python train.py --num_attention_heads=2 --rope_fraction=0.5 --qk_norm=true --tie_word_embeddings=false --init_std_up=0.0462 --optimizer="soap_variant" --beta1=0.95 --weight_decay=0.049 --decay_fraction=0.632 --final_lr_fraction=0.0
Each number is 500 + 40 x the weight over its row's rms, rounded and kept within 0 to 999. Layers, rows and columns count from 0. Numbers have three digits each. The size before them is the row's rms in percent of the matrix's.

# layer 3 attention query, 256x256, rms 0.226, rows 100-127, columns 0-63
103:516520549486488548521521527424502468510545542512529503493442474544547542451441481432478475516490501586476525474546493534524496529561474560529553500474554448520467503503444465507494427529462485
106:456483465476540453515498492485514520479502534501510494505521543499471414499480478503458531514532476545573520511492568523520512580475508519515478511538475512436452556474491557523479509462533463
099:553527498514530500537532604502490480474568436477527500505465463492552495541502486531548501528504487505500569512457418456443512473471512480484502502518522516449513492494529497500563478499491504
102:496462519525493434468467452454594500509488503492512473516442512503506494485513516574527530503484499519483498520460490460458451491455560524502553504482445507511526548478479514457476493478544545
103:483516540494540525489494529456507549465423505532507405487515494548478497455546550510502557531528510570474474453508533483477534380530487536483489554534491553455480494509507532527553545461500517
092:485432439451478504502497458473546506522522500388530491545464465556519551484474462486524482438486544444582502515496491506512547454548494445552461502562551507496416507433545528503485477505504579
098:547556493443515553439549545483434493486460515513475495531533465411472465556564511587473471524469485438506555536491620482435474512519551467452419518559511510470502523550516521572532501549480480
138:511481481494463510557514510447500581501378491532544476603490472526432455536514473519472532525457555596543526509506487427500494483501514548535517558522505473451494423432570496501503489547481496
104:457444515465554479485499484492502532420484440524462534513481508517529505452497532488571444402513496497470537484518469458585461561457482544512603505525494594503498479482508483571447462512510566
096:498513451468465557440462530477526474506486561525512401541487526560566518532608513441545443484475470458532517471563535426510496510432538493532536527531464449482524476491420506428430400532531473
099:554559536475432512502542465524522430405443492572520496549467486472437541445488511507428525556471484567513542416538495462499567558444443529453527537508497467488447571540492521483533512435512472
109:479553558475409535485469479484477562431473515550457507542516519530427517491456488488469524549525503504458523537554548520481415476419490509504534524544410479506507517523475577542578496483585523
125:474505540527481478496458454543606519558534571491443484447519551472525438511471496521555527505494483446473485491457488484449503597505489499524447460509497518567523532585481553476521523494478494
114:541560443555498470473507463493549493483456516413460518485460452507505473563543498520432448492477492486492537508454518461510454532490492523543499517534454467575458498522534489507494548466522506
104:445498533512514518467456440497488491565494555523465531506502475556537463495590492498500511445490521457444537472521404512541473518476598422522479469479510534484389511499508482454509486492570519
102:498469560537444502426460492582493424530476507437535536561482498486526544527541484488464469548518538483491437476533467391468520542484571533492531495550530477503510426551456465501512468477505543
101:490560481532444464489534561514519570512487618540456534566540407478524508519468494481501467485529496507501495530542515523473464487567491514546481521558451446494444543488535477575483542483470545
103:419533554567504390473468503485502489524523507488485535501468481524511499505490507445510470567495523489558485525488486491502441459553422483610551471458486527494507450517479518499447487523480486
103:533571532537467504525479511461455460504537553509502474522498534532494525593483567512513568542491540518481530523532474522471540517523507586542472501497457431553475509517465387509566552495577441
104:576488513509485500513493550519424473469540479490529432514522476607445519546524529429525465505482454525480487512422481602500519457526550521506482473556505524561506472431494450505429497472597466
105:497545499480476551548526455524492495481458461512494454529451556510544508491564496518507470599496495462514516542589545472527472348479488479564480442575494495473511518515464530541437473482519590
108:470450472519518515481516480532515434492477542528454494544474446502494465527458513486508522541496549477528559481488564534437482536555492529447498498429550543453487428528411480488536510458551482
102:458494428500494532443510502522544570487508494474524452467542498463441541441572539524484483456620462487525473525545528541532558498464511471535476463493457544417619600483526505436464465468537544
100:476519440510496525467539501502559450541612502500517527460469501522489448488524524514523488621506571472510501429503529471483535458529459492557490494490524575518536499504489522508500463479489567
106:555567551489526510437481431457423484517485521485502458610478466511512482439501509442497543511474469525495402571502508567531544554468504488472517476541540404509478489515479483501544506481484511
106:494563532511508525436509468444494474546497462450412481529437499494464508526575542519552538504488523446503460488516517501546531513535516522476554487464487539495458496465475517492486451457503470
101:482440480537569455514523565465493514531498478441481483525421527500464514457501432547524508503490462453528515526509475536574473508486595450493495483508518447481434524488474477602538496488538517
106:488523558542488515456434533510528490527552442563512542491502450510528429499464529544500492450511500443512498505509408504500549495516520535500589432432499495511475528523574578463537452539524509
# layer 3 attention key, 256x256, rms 0.21, rows 100-127, columns 0-63
107:436416520547485544519496511476448408435513501513563447468465524524481461471490537532438514425495585515519478494481536596528557496477509546479510495486516499571442513425510492514468529491467565
100:527490446596569506505536524511451514480474475496510482485535492539545511391561525517461463486484542532531480517541560439499522556468452490522459540524495495434591528487506498564529525503536527
102:560434552394518459519541509470567505564481521531459502576524472570473485456491477445502423530520513534476453457501490452490499456553504507464500483537438432537464457505498469479427460507454486
095:482545513506477443433521452538528522470498506544470522487545445507493515486505523526521538518538473530513547515526348480447521482544525441476458507532479473562473496488520533492481518534507486
103:519515487555497429553525492558464496485474531426540517583511539576551498565531495507550478445487541457443473565394449471490536506505412451501525513521535499507494464504485492501433466424493478
096:501530533540470483482535508454477494451535439489506484498496442526518481502503535497474486514484524540472474522510473451516436453495470516482605535496483490572542489511528476520494456535463480
101:517556470455485585535503537472489538446466515480524431474469511489491503532559520512416497465561540524513431472493540566499542520474540505462489502461498499541513521506471501503478485383423456
114:489453452475482536541525560507467501484462490504496416445422466436433508490504526479490522504501490499531498488505510518575540513457495477548534528484516469500453524585506479494467506491572483
102:568514499493489457467563407444532470413509443481467462571494401439402468528541560541439521488470534440529416556520473466472534455550517535449484543510471426486457446510510465462495473479547422
103:551492505453515514525568517488473518449504506549499501392462536548556546539526487527429526534537427527469492431513502490507435503541502501453513492509484475563481557457532482461549444531515491
100:514540541483490550475546531486431526574533480495506487427516478462557593531506438517539512539468517411526534564484497461500583507518551492483479535531539473553557479560570548516428492548467513
103:522447507497499434527475528509478544505353481530541498516518452459519503444509516393496421588461520489568445520517528560554521497512435513463505499488595383447489530474492499481524508527533540
108:487514477527451458456534526524479453527510550516497509519476502485479507504446456522500518538541528397521459502580568469537532476532542508447550515481477564412482421459527483490534476629503534
099:518547545480488513504438548468509525479506482455448490507460495457578441400496471569497562537525457472495454534465480537474497551454561515458489507457509483482488510483481485480482475466607487
095:503516525538482494444535561507433484465534496438528411595504471470556541481500606542465465480445480491498521540421470450483492449471460433486546535461447487583627580485461535519510544550490512
098:469514470432444444487459584463472552517379531561517532483554455519492531487502525517495531477468482480503443478535489529494506478475478474476486463501436558557453510505530565516499503458509495
094:558562451503439508470480536493453431525586488513582614476458519463442515513504562545525526530498481570540506571446519550488486468441517511539516520498521477512519492512482444501561467454402521
100:464579485484517469505523455414525510494396546510542578538481565438456508606558509482461517485509532522461474522493450551426500407433471502533474503470558463509465462507489490561516533501509519
114:451496447466395519510482522510451470456472490525500483416557521495518425468563522480477501523525496507509545496547545462567560482508532502474520456493525447491521582497433492539474503495488540
108:469466476517465458427577507467508461511408462461512502515508452511545492505536493491519581531521478496486514527508559478525496530490418556505497498445482512534445432478516503517427497516469448
102:521531552534430425499557537486508510430463555566568503566485580520527539478464485457469477523477457500493541543534489571441494503549536554500459518496525556529506441509543554466473517436497522
105:457504540513475433507428483463515540438539575494473436492535445505504508517460549501541577533547441491533481500518533457528606528459525480530450483480537490479588525475526547463506486481417500
103:461558491546491498499513462476482502528463556532483503516459510600537497425550476480459490418495509557462532472491500438466487481552479463514533514599472506545502446521487472532515500421584505
097:571501511513515496529505498561467565542510530549556550477487557406515561485564482433512495497561503474509453580569539525522546449543518577572513523452494513483467490538538541478527593439494405
104:496424507527473527495551488457455474562415450483517506481432519462532518520478479600440522483544473496534528520468505505505514492500536497535535500564522462508547528547490449457469490479547498
105:527528508458594502588440464526538549487531460535505585509457493436505503483481448556498560514526554536377489527525503459478545517534496545526479454496492516449545469490506542465492512416533514
109:501502478523492419508452457527436471514491530487520468486554476464458538487467530506533479463578449537418472560460528500521513565446506471493500515526490568511537535510464537425464525458578504
104:463538562441510502521479442495509506436469517479581461525546519514505542545498570505503482474464518524457515437431439511497497477478490482533434493495565530481479510401535573430575525473490532
# layer 3 attention value, 256x256, rms 0.153, rows 0-78, columns 0-63
107:535557482573450458528545534511482530564513541479536497507487592502506434420488503492486519528540544471546509500484502443504524461485502476441392538482492470592489548483545532497484453526587492
104:489500500536568521480540539475559562469516527505537481469531496505507465494555588510516521492499544487513496491494524532524512495414581442513462520422516455463421524484522502563373521507543511
106:464502477486521511549428551499420480508516588459485445472511464476523521471556547530445501565512577444500536515492526526469415503491447453531400485477521528464466555525514492390488479530534507
108:517450504472427482488494456473561565554557439504499575506509585557503476462419499469500491496453498525481474462472490501456581460470498568519500529546508489500535505547480524557475523503561559
112:520473467524446493479495485497532531532495508400483526517511460417516563438479493524536475417454490457451591512523436456593513510541431482530498500521519485536509456555515492505459435576532489
111:541459483496514438504458505485495523510507457481505457429497430617522527488452443538477500503462509554496488633522542521542487542532433504533390508476435543490441532492476479578513498522435523
114:505465453493540485513513502514524478471508506427440521531540547461460493459485503477531468510522517517529597498480445520514502512517505525486440449428478484503410545449549473467568422557455415
104:530482415517464466524565450504493529498504514536546405513591563568507523468464529456451514451535449476528464456477520501477470423431511460526490582434466454468401453510504498486478431458481563
097:513514497514530488515469513520409537460506515537498567434517540478465475510460555521476493479514440489516495406480520496542522445481425533482548467498506476493546476467502505545501533483591458
104:512541517462471469511390499469537566514467501517480488452518530557460537531464471512507504479544473504477499497518554607487593540500509512482474410519432454497502565558501485466482553532530528
099:525465555499495519534483423576444485479472567526573528496518558461548438529539575486545533429469520563444511472475481512451453478506442443457632483496497471458446490515477537570509481476449446
102:535465473483517544482454433491490442475465539526467459605447503549476498486535497422569526555494489483504568525386519565476479498517505519505597487494468505539550532484556459517532415478525443
109:534504501518498465538462476525544450523547439509469503552504543515452500505502577498514532387506517502459595512449516529534515495464576512472483455509498499497537475505526480453508493560440450
117:427525524524470494453473479528464468597542476537486557439489478495549518487542395530516538466565544524486524509521492518510440400498552529467546517458512502547452571514517453421513545529445562
100:490532541528542496432454567447488483539509424541438498374545481514500474510468495505540486451463451554475478466550489471536485542465530496476504552523522522518528445443562495561477485469537545
107:495522488472505501488375455561507411566509492453612520585531478490472548569513499467479508491528498535402507534517501580487487444554531489523454462516519506529516568512476462567548483491467505
098:503475609457564523496544528451543475492526505517474516496512529507512503501543552521539498492517403544514499572457538537519552494525502461534514569538543524490487488464502556535598423469418429
105:457456518504478553485502571449481546512474553525591509470494504483463461470396565453524491535517524465497536461568448459526489472482478531449494477517520566572435464388455530467485555474436484
110:484397527446461529468489544526460541537484444483501521619478529504550508472458500449476483511511465476562531495475489553499507548427494487525532514449541465505505507493478512486567492444463481
116:417449504473517506451522468481522501541508560450566471479507511474599486445505612495424520465514558552576453529458448543466519453489542579479501541515470520545544484556468600459463583488492508
109:463472527533496467546518541482493531494457473431452597532521554592540460440505422557553520559476469528499470535494519513515470540495450448441438489439508532528589476504500431474484512578539479
109:470537507515449459486473520601510517558464465514502470565469496443501528471430498482476442463521524519521489421490522496459549539472536518475504548447511513487550449524557458462518497461502529
108:569542437535501455443490470424489442519548548471469419469557532586536478458411508462535527488536482498427498465522461497565573507524494531458451542539484428424537514591403467462554432508559507
107:472443556490472551519445515513501472495478485551498447504486533486505505508479499465453488496477515475439479463607441522522526447513435506446588564496495518478546499547480552424551445453484549
101:484515543574571516557460535445530545587494491451465547443488483489482518508437494490549419535438458378548562583514568516481504541532590525478481417475503496506496505485490542500471567475545491
107:457454502489518585529513505424504485575456530545479508532520503477466596418485477483451512494542593471479525480480505559483472518530528484453487542517487511486510492485406457551508496489501523
103:466564508487500493537549505455508526479514505498454562538537568496557501573495495556438535524414520522513477536446488535450505498530521513507464571522506479493485497520496497488512452579511463
102:503475588522492509545491456551475457538525550457556478560416538525454532491489506595557473527506500473476462546516496502478478479497595521460536530487506424512468510419468498464484497466481517
104:482523469532500413520538497505407505542521506520488550546567512513560482452521505535560416455523533538505512565491454484499577541534482503538433421486509522536494489442516551533505557540452457
105:523442496566453480504415521519474521473455442482544545477486484490541560554505496529529496529552519512510467444488451558482455444519448482543527572532531469530497561507474612475450507537463495
113:513511538458428488553484555446444532497493510429470524507515521556533545431495443494471438499491492456509517523432515504509547567455486537501449471536499488496499436507511565471462419428546609
113:515502490497541509538456540545436461554516503498474456538400483601538454467449506495507501507510502529559528495516579513440458409507555510535524525480445543541505510460500524507420583442442530
106:425436526474462469473447542504560463506463490524481499458484444553432456495517435451447533488506485540493547486464491485463435524546552529428501478488539516475573476522485467451488474480495536
112:473568523488451535497431523528512507481592481426562466498493496473553504557479469407535493522567498531538450521482528503481463493493480476486527470482517575539483445500432454459481493481541484
111:480464480466546504484486466492497511500520456461531457502500564538511506438496490478517518456510437579480530439501588484495567504486540493570517486519489505379513491522461529538510452524525514
101:517494523508582456474457480484447505515559488520491520464467476461410546477446464538482519385539553519455400441541506517532495523500497514496519544554452486584481536501483518617522530509525485
110:448472472551488474501479562492441515397501542527523532539372567531501503534450505486501528587545437467486515497507477525483446522548529505494503502396481490508429479518410470479499502551484490
111:451532563475466603520509493486504586496480513491494473451506489511505496589383559507514519516554476538497518542544459510535491526471566538460487545525495482413449484527514514594505513528601474
102:516523576555470511483470481512475515571501532515517527515424519444494503444549485466534516453512586459522516470494465502543425449543563502487550591500531426506492475522486484486481445489438476
111:545524540569577519520537505469541511499525493483473511473485520468497536512519468456507540544492497482568493533453470460492497508470499518569557462448459527544509492476588398476473539432545510
108:503464585499455525489601481561433535462512524513489471502485566514513514593510500501510594583558462492517520489463522497541495501482564512520471484489531520482507502511539502454526566536433545
102:520502491561542431489477509465490501513536518503467551491518514485502506484546511534495489501445453479552503541556492520492496527506551485557492555545535531588513480547455621466457451488561567
112:484478553479484499491550456514441503547480552452485602488446570528475530495546497514537553527492486505489462571513459550549509474471521435501562483398511442443479534506475462437558478512579469
112:551512522530490459514477530519553533518557517516489440502475595481490447529544446525597510464524532530457462473471480419502528425518410485485515448445396517539466497445557531432509514502543504
101:469490488488484497480491513394440513500550473481518532498472510529452447530526491588548560592481490458522483487528602513550513497503539447557508405502541464538515497457512553510563539485522486
103:491482523525488482589592484430514480512545531505587607511540506550519455571546571479520464536484465471474484445520533584490493545527490555447472501503448496502461450514482515479545478557534539
113:473503558472459475407516474464442428460513454554525536563456503599539572515531529510460526507449543447515512433479510575516519503538594501442511527463483441529591504498463557448447506508574531
097:555498468430522516535506561496503510472490486497482608452543504494503482458497470517548481529465486481565527544545442413502530521527493486527520514516550492594519556548487456443433465426498585
106:415470459530495488433505510475513572546480483525522519540542571478509515459506533418520477498500437479451479528516466509510457514563525522557515447455517585502427522530487456494505471553505499
110:486493525482499508503467471466545542533472461519514520495452444546466535568504438499428499469496510477556487508517478541443612438553468531452523572486519518518493497586559525547516498483487529
112:482459547558477588539434530477589555466427493465550490517487467471547515474469427516551529543499507494532511480522467515528508453470478498495568503545492552494549464420545489469502528508424519
099:460530530524481506486506481429433498518530526581513563521522403535493562452453493547470503489485552499525454486493541547458477522552493549508443493552493491456452451443495494477511550510487556
102:435504427492544531519482578457557502443546560440486544499479564467511504483528451456566488543521474530544515528467504493515488497536511556449525444517465461568424441554452518470490433500583501
108:500521493515485491547604509501597500522481544505539524514507502467462491468572441459508502510547410483487485393444425505434464513521543559424484529457474445510480514482516495408529465565503473
101:480494507536579464432505484535497516557522501470447500548472422570497490448443476519473574457452523530537488480453509478452442536459525460519484501483475462529511529504516456555427419512511525
110:417431521533540487529504494525500489469442522485488496510492551509501483494525585514544451581493592554569481498502518450510488493470494571529449443475527514498511474460533541476555488470493432
102:512497493506499498548523450451460479532552514571532522589426513480542432425486484534533535468507571475447528483565534474437544477474537484516551510522531485489478533527508500433564531464544484
117:514439522559481455502591498472464496571503524542481495486489482524481504474413581514540520397420476431466500503553561461499531546538499478517499523476454452503471476449525537482549492545497434
115:530541526453567490519479507418453513551453422560560574500521514460496465508431547513573406523480508556514502535501515543455475497505513569482513452495492511492548532476477567496504530472448515
105:491507413560500499524486582505513562470440526512470512508418448511488484551431534476466498492544475538469539430465479489484541509507460483503457452449512538430494499474482436447538469510536389
117:493499514473536456540510522509512493487525498455546493492533518507486523482490434579474436542504506492544531485570487437479443504490524470448488546541466465573532519469530539479541405463510540
105:409518468489459421513380489533526460533559544490463572524459527456556520494487494469408523511470469548474458443577489528374579564518555424491537517425494464516526469523446503494505457534505527
102:514500532503513517455568521627487462495457533510387489543544531502536529506557519514452516481512539459529553494477494508494472493568516490484414405529540453519487448472457473494477502485505513
106:466517496491524533489505467462516525428478529483420496494536452534463502476465489531510529451425422534494465519559526477538516490478522442422513503532520452460533482494521439520564462500497516
108:424543479490537468508528575516435525565506551505489544520514552465510503466462502495480541500529478399510455498562503483533546515458435496487501477494480546508486517495523555508541504464492446
112:468480340554510531480499501521491446506563517425518482522512490480531526501567485539476493498506505506501514490495485482472460372526550476543437499503503447489546494496457535474540501489513456
111:517451514454462485535530531561471469479583508494551549462544539484429526547584524464471475494458549400452517470483485525510510511553458483507478538486550447464472501498516524506574455592445366
100:575535510537504467469463472460552400507500434408433479488490442486466505497414499482601428509464468411577558527477514480456491474517465479518441546500497519522532474454461573483513519463549556
114:484510441575495497499502545497476552513473463519524581456433487527477449471556491500505546483488543437563496438476535471492446522459482511567502471449494455454488468472515490559536437500540425
104:589520457500543481426504435496473408473463530506393527593454536569513491508487557482495530455386494462450540510469557523451472523536544544527549497498480494532495490541558523503517399496513517
114:517501496510460475538477488502512498564486490417386547561447534504529450479571472501502499547440525543512574479489519500482494539499512488542523536468566513505544492520442490545585456494497484
103:465554454532432482536489507514526528463461553492508484500535546517481445462570465525546518482499491553508457500405520471521446513545515466471483420491473474467428448463511557498455551541476577
108:470547501567475504508507477483518555532526447483490510482531588498505491479459478449531524535450554488512501474536419440542488526482464489561456539445541520479500509545495551555451517534469486
102:480492486503468458466502522509525541472505519528437481482525546464473408505541509472443519548427451575400557492510560537583444449573542477542513467450481489506464474546507563548550607526465510
108:437504605426512487552476461544527464463461502517419440450479551519537476421486497537521470530549492562453464494589523515555517539493524495463471551486444505489556531564490487442491465519486451
112:561549512506483457468545496466555526492481483497555488532446547511502552493494464490479522434417499441468556511467476488595478477557446546411534540480476508519447460494519490441544491563486528
103:501450551570474478485493494541484395508487491551538534510493434482444484476474534447477415579524504558521544477457549485488518499484528562559509497580533495484496483535543565514519551489487507
106:492503406533512528467508579480463556481459441466501496469499463427475466477491459524489538533501466492510557503541466521499463543488507544422528540475403450545508526547478444454556511584493543
102:535532465488488489452480425501551448523563497460488495495501498469510544459497484489543505466526508555479516443502583511431455538463528538462451477489483527528487533531579553533466457505451411
# layer 3 attention output (transposed), 256x256, rms 0.141, rows 0-78, columns 0-63
105:488505534451474489554550539484536544516481553519483501469501529489499557530473489382518542488493517464471566488522507518520495505366494531461539525486519473444549502465482441544524530469521470
101:494571491426553528511474467438526403444517510528513489483477519534545457452470507486511504537540544503477435513489470487472505463494471566501517536566557470509522502527542415458558525495472507
112:455486454456541502470461510495467480522489426492500472504554512485487534517461457431532503500464486524461544458521527483440465511500493499435521507498463524523485398462440523486488567478443458
107:525446512427544522513469478477495387515514584590569460500443413544476492559455462412507509480479607474516502559543536511491519582550523536473531497418524543524499585535496500467486542523519510
106:472516457556502489486485480513426529479555473574458498479500466458444479517476512498498463536506519526565460463445501509501501500447526479476521495490482501465506552454576545468468474513533532
104:513471512473494535529456489460509509450500519491497539594577516549456489529460501498528491538449522571424469424481503511474461493517575607501521466491567478497494473468459583521548436495502514
102:487523574510442569502457545485503528502532483532513487487597446471483508480549478425496494480472467483551477493483480514505486542513572506518504575541449581507513471521557452490581590498409498
104:484430548491486457422456391520570510586458423512418458570473568451447393435529501471513542461487586457529507492504514493495485598547459521482509442526538495479521554484512436471540553480438464
098:448478529512521505567515470479502470537504479559487508467437540494467561472463475491445486509508586440509519501514529456560427452461443497449543536481512531454437502554475519511472523588492556
100:466476511483550474512486497468551459507481544436465501516507498514423537494476557544532475447505537522532440491510512460469505537513473544491569506577505533486481489567563525501438570519489487
097:490444476441430514478496551506483501476523544445468530453454500514505502431483542535445489582474499459471480446470540416470445532499502494522517450484503479430516493519514488429521521490576506
098:476513555583506546490535524571496580477536481449535484467496579454529533480519530508470515476475476448495428539590550488496482534489442481461496505447488463513538471471496505499540548490464470
111:518508482459481391538563507584459622496617530470459517507477418552494460466535470498438538489478479456545529503521518475530454455543462491506483561542479485500480541537522532487485512433435485
115:576438559561474505515545504459599529435462488502564549575466493470471444553495503502502560499533522504554513506524510522482498528452460580540529555528559512514568457524551557507430512435538458
098:467489540488501622500453465465468464419555495446530475508519499399453501502467511511481500523523581439463511475503478561484473489480478502466543485536473460515491496509590504447551500539511397
101:497540547581461519485549511488498588560395485556488478509540514514517460480555501551540457489491452517554480479497476540459575517538504492458555514553466542514583454523493506543476569481467455
097:502399500529570478518506499469474499464545486436600475550462501563531473481468497556502536528422438445581474487517462447435534508540500434498463545501535425540472562411560466469541508511539536
101:479512465493510499566535511534503497462505481469496522491613475439455484459507498472466513502557525543492554490443549546458474510460476467540498484537440498418461500616527482562520543521527493
109:497446452570511432467514494493541537495428489433522478505431500494539527482542456500523487486392503521504459480503514486538532560537550503548471501518482507491528499474558541522486505464499514
113:516501433440535512475512549501501475481575507434505524478462476555509476495448495432544436488546491463495522560462466581513492476563479502494466470494503456455477509567396407519486445480383492
105:553471542487576489460542576511518531534522498587490463535499521509480498497455511513481501518482478411444441485463476478493439502442540565526462574457469452515487493473478522523519498473522518
099:490460450528595460495505508461592531452520514469487518487447454524440519519497472548505495574512499544467454539430410454446522552485548442515524532529488479503543521502594516498478457456415514
104:480467503494491520512432550522485467533473505498494542486520447553443497574511506490496482467482484488537529486450458486446487511544466546486489594462429494613501480507531510536482475538526433
101:471527402495513479448496560431482481528466462476376480458491556543485515474538475546430548500550510490531496472459530537502436458533513473401507473434522492432472440490521549571540586521515491
100:488516514426500504554495471525478483444486411481527497477582505520491457488484450443458497551549499546482565569619504439496480463482493530480525493505473523528477455472558460460527541461491514
105:521512535416470478507505517501544469476481465489498474467448490526504445495485349510545509463517489488554426497510450570430532453511456445500514533483469484438443503475477465516598549448490551
099:503406442487538510526471425586464489548479531547499549519467494547485436408554484503548493571501485434471468466534512491539458436497424506528492495505483501553524459416577525472487571468418475
106:538542500578469521427529480576510546505451496423383565387527434568489488478584561463452511529547524556404514460460504516530487487502467436493507409447509521485532551499446494493491485533447499
103:540474601428503548475509572474540607534481498512554420512537464471449506547517571493470485511480477503512529490517583538529554479486465463532475475421488562455514522517427531512485495528474535
101:500487458502510437530486511457543513504471569493527544534500483557518430505569488488501465482498509544468502506421547445562536486485475569514472474471451504491566508437473419529437497527531537
106:511570548492500465484504512528546562449444523491500461451420487473432455518486512451468566472485549476526508486483493478490433490448512472580476488491491508454438511508531448585499554514488453
112:475502487542526394489486534490608562523453458499438490531487505477480553460484534514452511540517540487426523523523460532460504444505437490536508451448533442478453454471422475527490534521516481
102:523514412473487504467577458500533568455494469516474479577458485473484469514533522508478468470485529502501492531475473631507491478499528553563460531497500447539455512513481433509531467490488461
105:467514556545480486468549540553498526525451510516491515436510565505496572461466482474534540476438450533475521501434500475445472487583486554543470474574476452495535474508427564521500514528474517
111:447517486510487474492522538490521542492477523509517595464445434512502484551539485531479494522491535497485475547532418445492388501479472444494472480403501468517477495483526517401456574561536476
097:503417529563476454519386525449539474506513508490488436569481506576493447539472455538489466481545506493559433521450525549509473478438588488481489508480525557503606496538546483496492548552476553
100:511512502466450523488520506529523495499459598553450523491456550541456465428527457496527514512499611484428449488494532483530482489485491488504531575493532492531516522512563524533491493406474431
110:518535478426455508498502502474472417440516506510432545480595512488475521486535457493538490488504478452417548514472489517518532557529442480480492488471459434508558498509510505496555434503432526
097:489458523518506429464463558553505491540517562514544448478502440561460436499483509454496531509529462530517538480448549541496504543472511526427467483514504498517543533481485479570527479472473502
103:433541577484493519440485492559524495503506479567449485459475532454519541516493519425525462539487474505497491510476511488461586468498485525416511440543525556501539455475516500507501523474499515
104:494507441527621483532541454490504494461526523514558495422508478473474531472481489549521484485454552486487499500437467529488500562482559459468556556526474500546494471522450466517503432505510533
098:487551520508489518453490554480478591521555477530523447517506543437490459475475436480478504499514459507488434523543602464487512555474532486457574515478479471502571489489517466557498476550514417
108:517599503535491492492455563484532464489468508474524522451487567444466488474527500504538478528456525528449475434515587529465505576514494558471522491550505483470509491523572514495432493511522501
101:448549534486497477463489518478536490533481553493535476476535506487510512473515553476514578530470461502467527444486505497585511501475610540475439488565534529523512503532436500495473622463521491
101:474496518521529454536495501484538488489443528537564467530512502446452495492490461493488481534438548481477503451499476497461425507448434527492493554495492508521406471500475586511413521562592461
101:608482553400511468450408473555560486475446524462489435505473468550419476470509486498500523476490552544490553495526503413540512461514569438443507487513490472462472472456522502503490525489488543
104:467541470493605554500474419528527498527500562480499549510447518551517545460491489490494512468566489466465421510513457477503519550504487591504538526483540527524522506540514563529527500497559475
096:469542518566497507545505531507444535504528462570557479455510549525483465547475544455500543468482378525524469487491519432515442496454498469468487516470485482438545497536475447561441485513527420
106:496540566558463412550475510547555566437395451490559469446494499413483435530487417503499499566443509549571478429454482489488470500482516522465457441544458521500466416514547525530434559474441535
099:439534503543530509472516465498478420493479535472459425488482485465503488511462543516516523485512450486514471541490457539514523565434480532499526399530476500462532445496518516405527562536437478
110:532584472587468418483497498558456483492533455494526503523561487498494594518507459430508471488505570506558564355565494468478430416534440502560457490535532484482453509498541484522525491488513532
097:529571564502552446458463489513591526460452405431541470561533457490485459536450534542539545462510454546486506480520523498547545568508498533529553428456478441470457545571530557513466472475576532
106:474591567448467460452512471492561465477509494526495545505501467494476496473474507463532527524572458489503457493539530485523524423453512540489469560478488536454426491520563469579462566450460497
104:516524468493530550516520594571519492494500516431540506455453522485530517459561480552462496512546425476480546553459531485547501446405548474520418558549515523450453454502521434530481480440447539
092:504496494587390545540554457469540444524449459503557507519427562450489512416490466514482448535524512427531434471507446536498512480408498499472501556558515519469508484536518466528521506530482505
108:623544439510526491453531540521425449510545478433444427491476466453464534526487505488440549517557572502418485468515542483529482527580496442454485535442449532459534524511488496544517553505487480
102:462537424465511459503567495541508559529465539479457507474495479511542534472470349512515494490474565481509477465517485504530541529492544535432510397513530580503522519586535531505421556507491490
115:451428454462486510532501519511515531418435440414570514509552525507462479495459480505490527533445523493498542562534546507502537547539549483494457453421498496550488534511547545483514505547495466
109:530539463572565561573509555488468535514476585489518458515493525565492465503473516558475461581571553466526464488534554495491525505481490499543548443568422487506514412511538450518514568506501475
098:520477487507533478498473525505457508553447451501492504589512548499430559432541509557561488498475479497535539501472435489556449507458559482479516562535427463514450412487505481526539489513466566
110:502474430560532488491530474495487436515442511510484487529518578518507507434564479558462487439552469489514448554413512512448486424455506487476544554472464490479520475441506523509501543572488389
106:493506487534536490475526532456512610532497546531443451519465514530430445449540470478490500453508487456474500564461479475540512458503490471465518522447470495507511496547504491500480553504521449
097:527471440507469474504588512486515514530529473462515531459482444466516536461542522483494520466479494548505575490494490445530489547430450492500465553494542514450468451435509504503468492494478489
102:499508488475501449487409504559534476584556431479496502519506472448478477427599536531449491491506425466463504481537421449510490479495526516509499534563489534550504570468530520477486553584445440
105:476463463547501521433460452468514533450465441569440434560503582486513387483518490525575480534476455459507501576543518548516488459437502461466522482476412513534528368535443521509454524549492453
112:519492475462542501451513480451509540606447516569456485452484492467522486590509491554463489586523491507498490496473491584488491570515487531547536601563472585483513450496417510500466514470525550
105:447488505473547489535439435581497473487541469576480497481500417520522465476474449499467572467437458509416551545469487542480542475491484482482465498513496576530511510505424544496540432518486500
103:514542503495505462458501507508513437567535451542487548529526498516462462568493489478412535504489408545414488467523509475478475447540488545459525570495428463524497531528517447501522521507542515
114:545468456473499460507541441500580460458440510524486447489493504515556569537453457499511498480406580488445498490510488536546547516419480494534489535514460500467468500428480500521486500529503490
097:492479492518440565499381450503544532549524451546491516462415466502555447542491502534452476565500479533447398457515530464506513514517554498475516472521541437577532535489508471517483528543500540
110:528459464453499517538560596493500521458476509580531501490516447466491562502529480481480550545476402491543460520490544541506488561493489473506444515541453488529451484449513532554517538491507529
104:527475513424501461483565488535534494496455527512501466486427497547526520531462516493506511543507539475510560420560489434529523489438503491526484534585579500530460523522424458509498452478480467
106:505430466448443463625482509535455490482559498555523452492580469415497471522507486466527483533518508543501481484513593488461535506517486546491477611558462567524512423481444460494474506485606563
099:522493503504530455521520493497479515491460510523534553525580469517505479516483494537472498620535545471461526499533526493558517479505489523466468453513545536556513531487481524464477487509528545
100:535537496519435484484484525476464563512499564462497544482485500538525528537551449489445509477476472457465514534444455514438429387584452535463467457495568493543536417494501543563481509497501548
104:476409512539469407522530456494481475467391463517460566472510537504489518561419578562537454529481540477519479468493504462545512471435532492541417569485514525558490496529517532545539452533477489
095:442482490595537474499590426515517427484498430523524487486493495506559517509482472498538542389507530476522496541549452482446510514412525493475475483467480478527516514541502545492438514511522480
105:505499479570508457510517576490466478488449544548552506571416496482543490542521534556515484472442494419458485492541519496569548450468550517554448560533449467485487412481513531518483497516506448
103:522468500521450516504511428519521542503479472588465506435460457420469522568489523471462513489454480455436506504536520461464521478519477540509531538557528525519551499455526534484468468500479507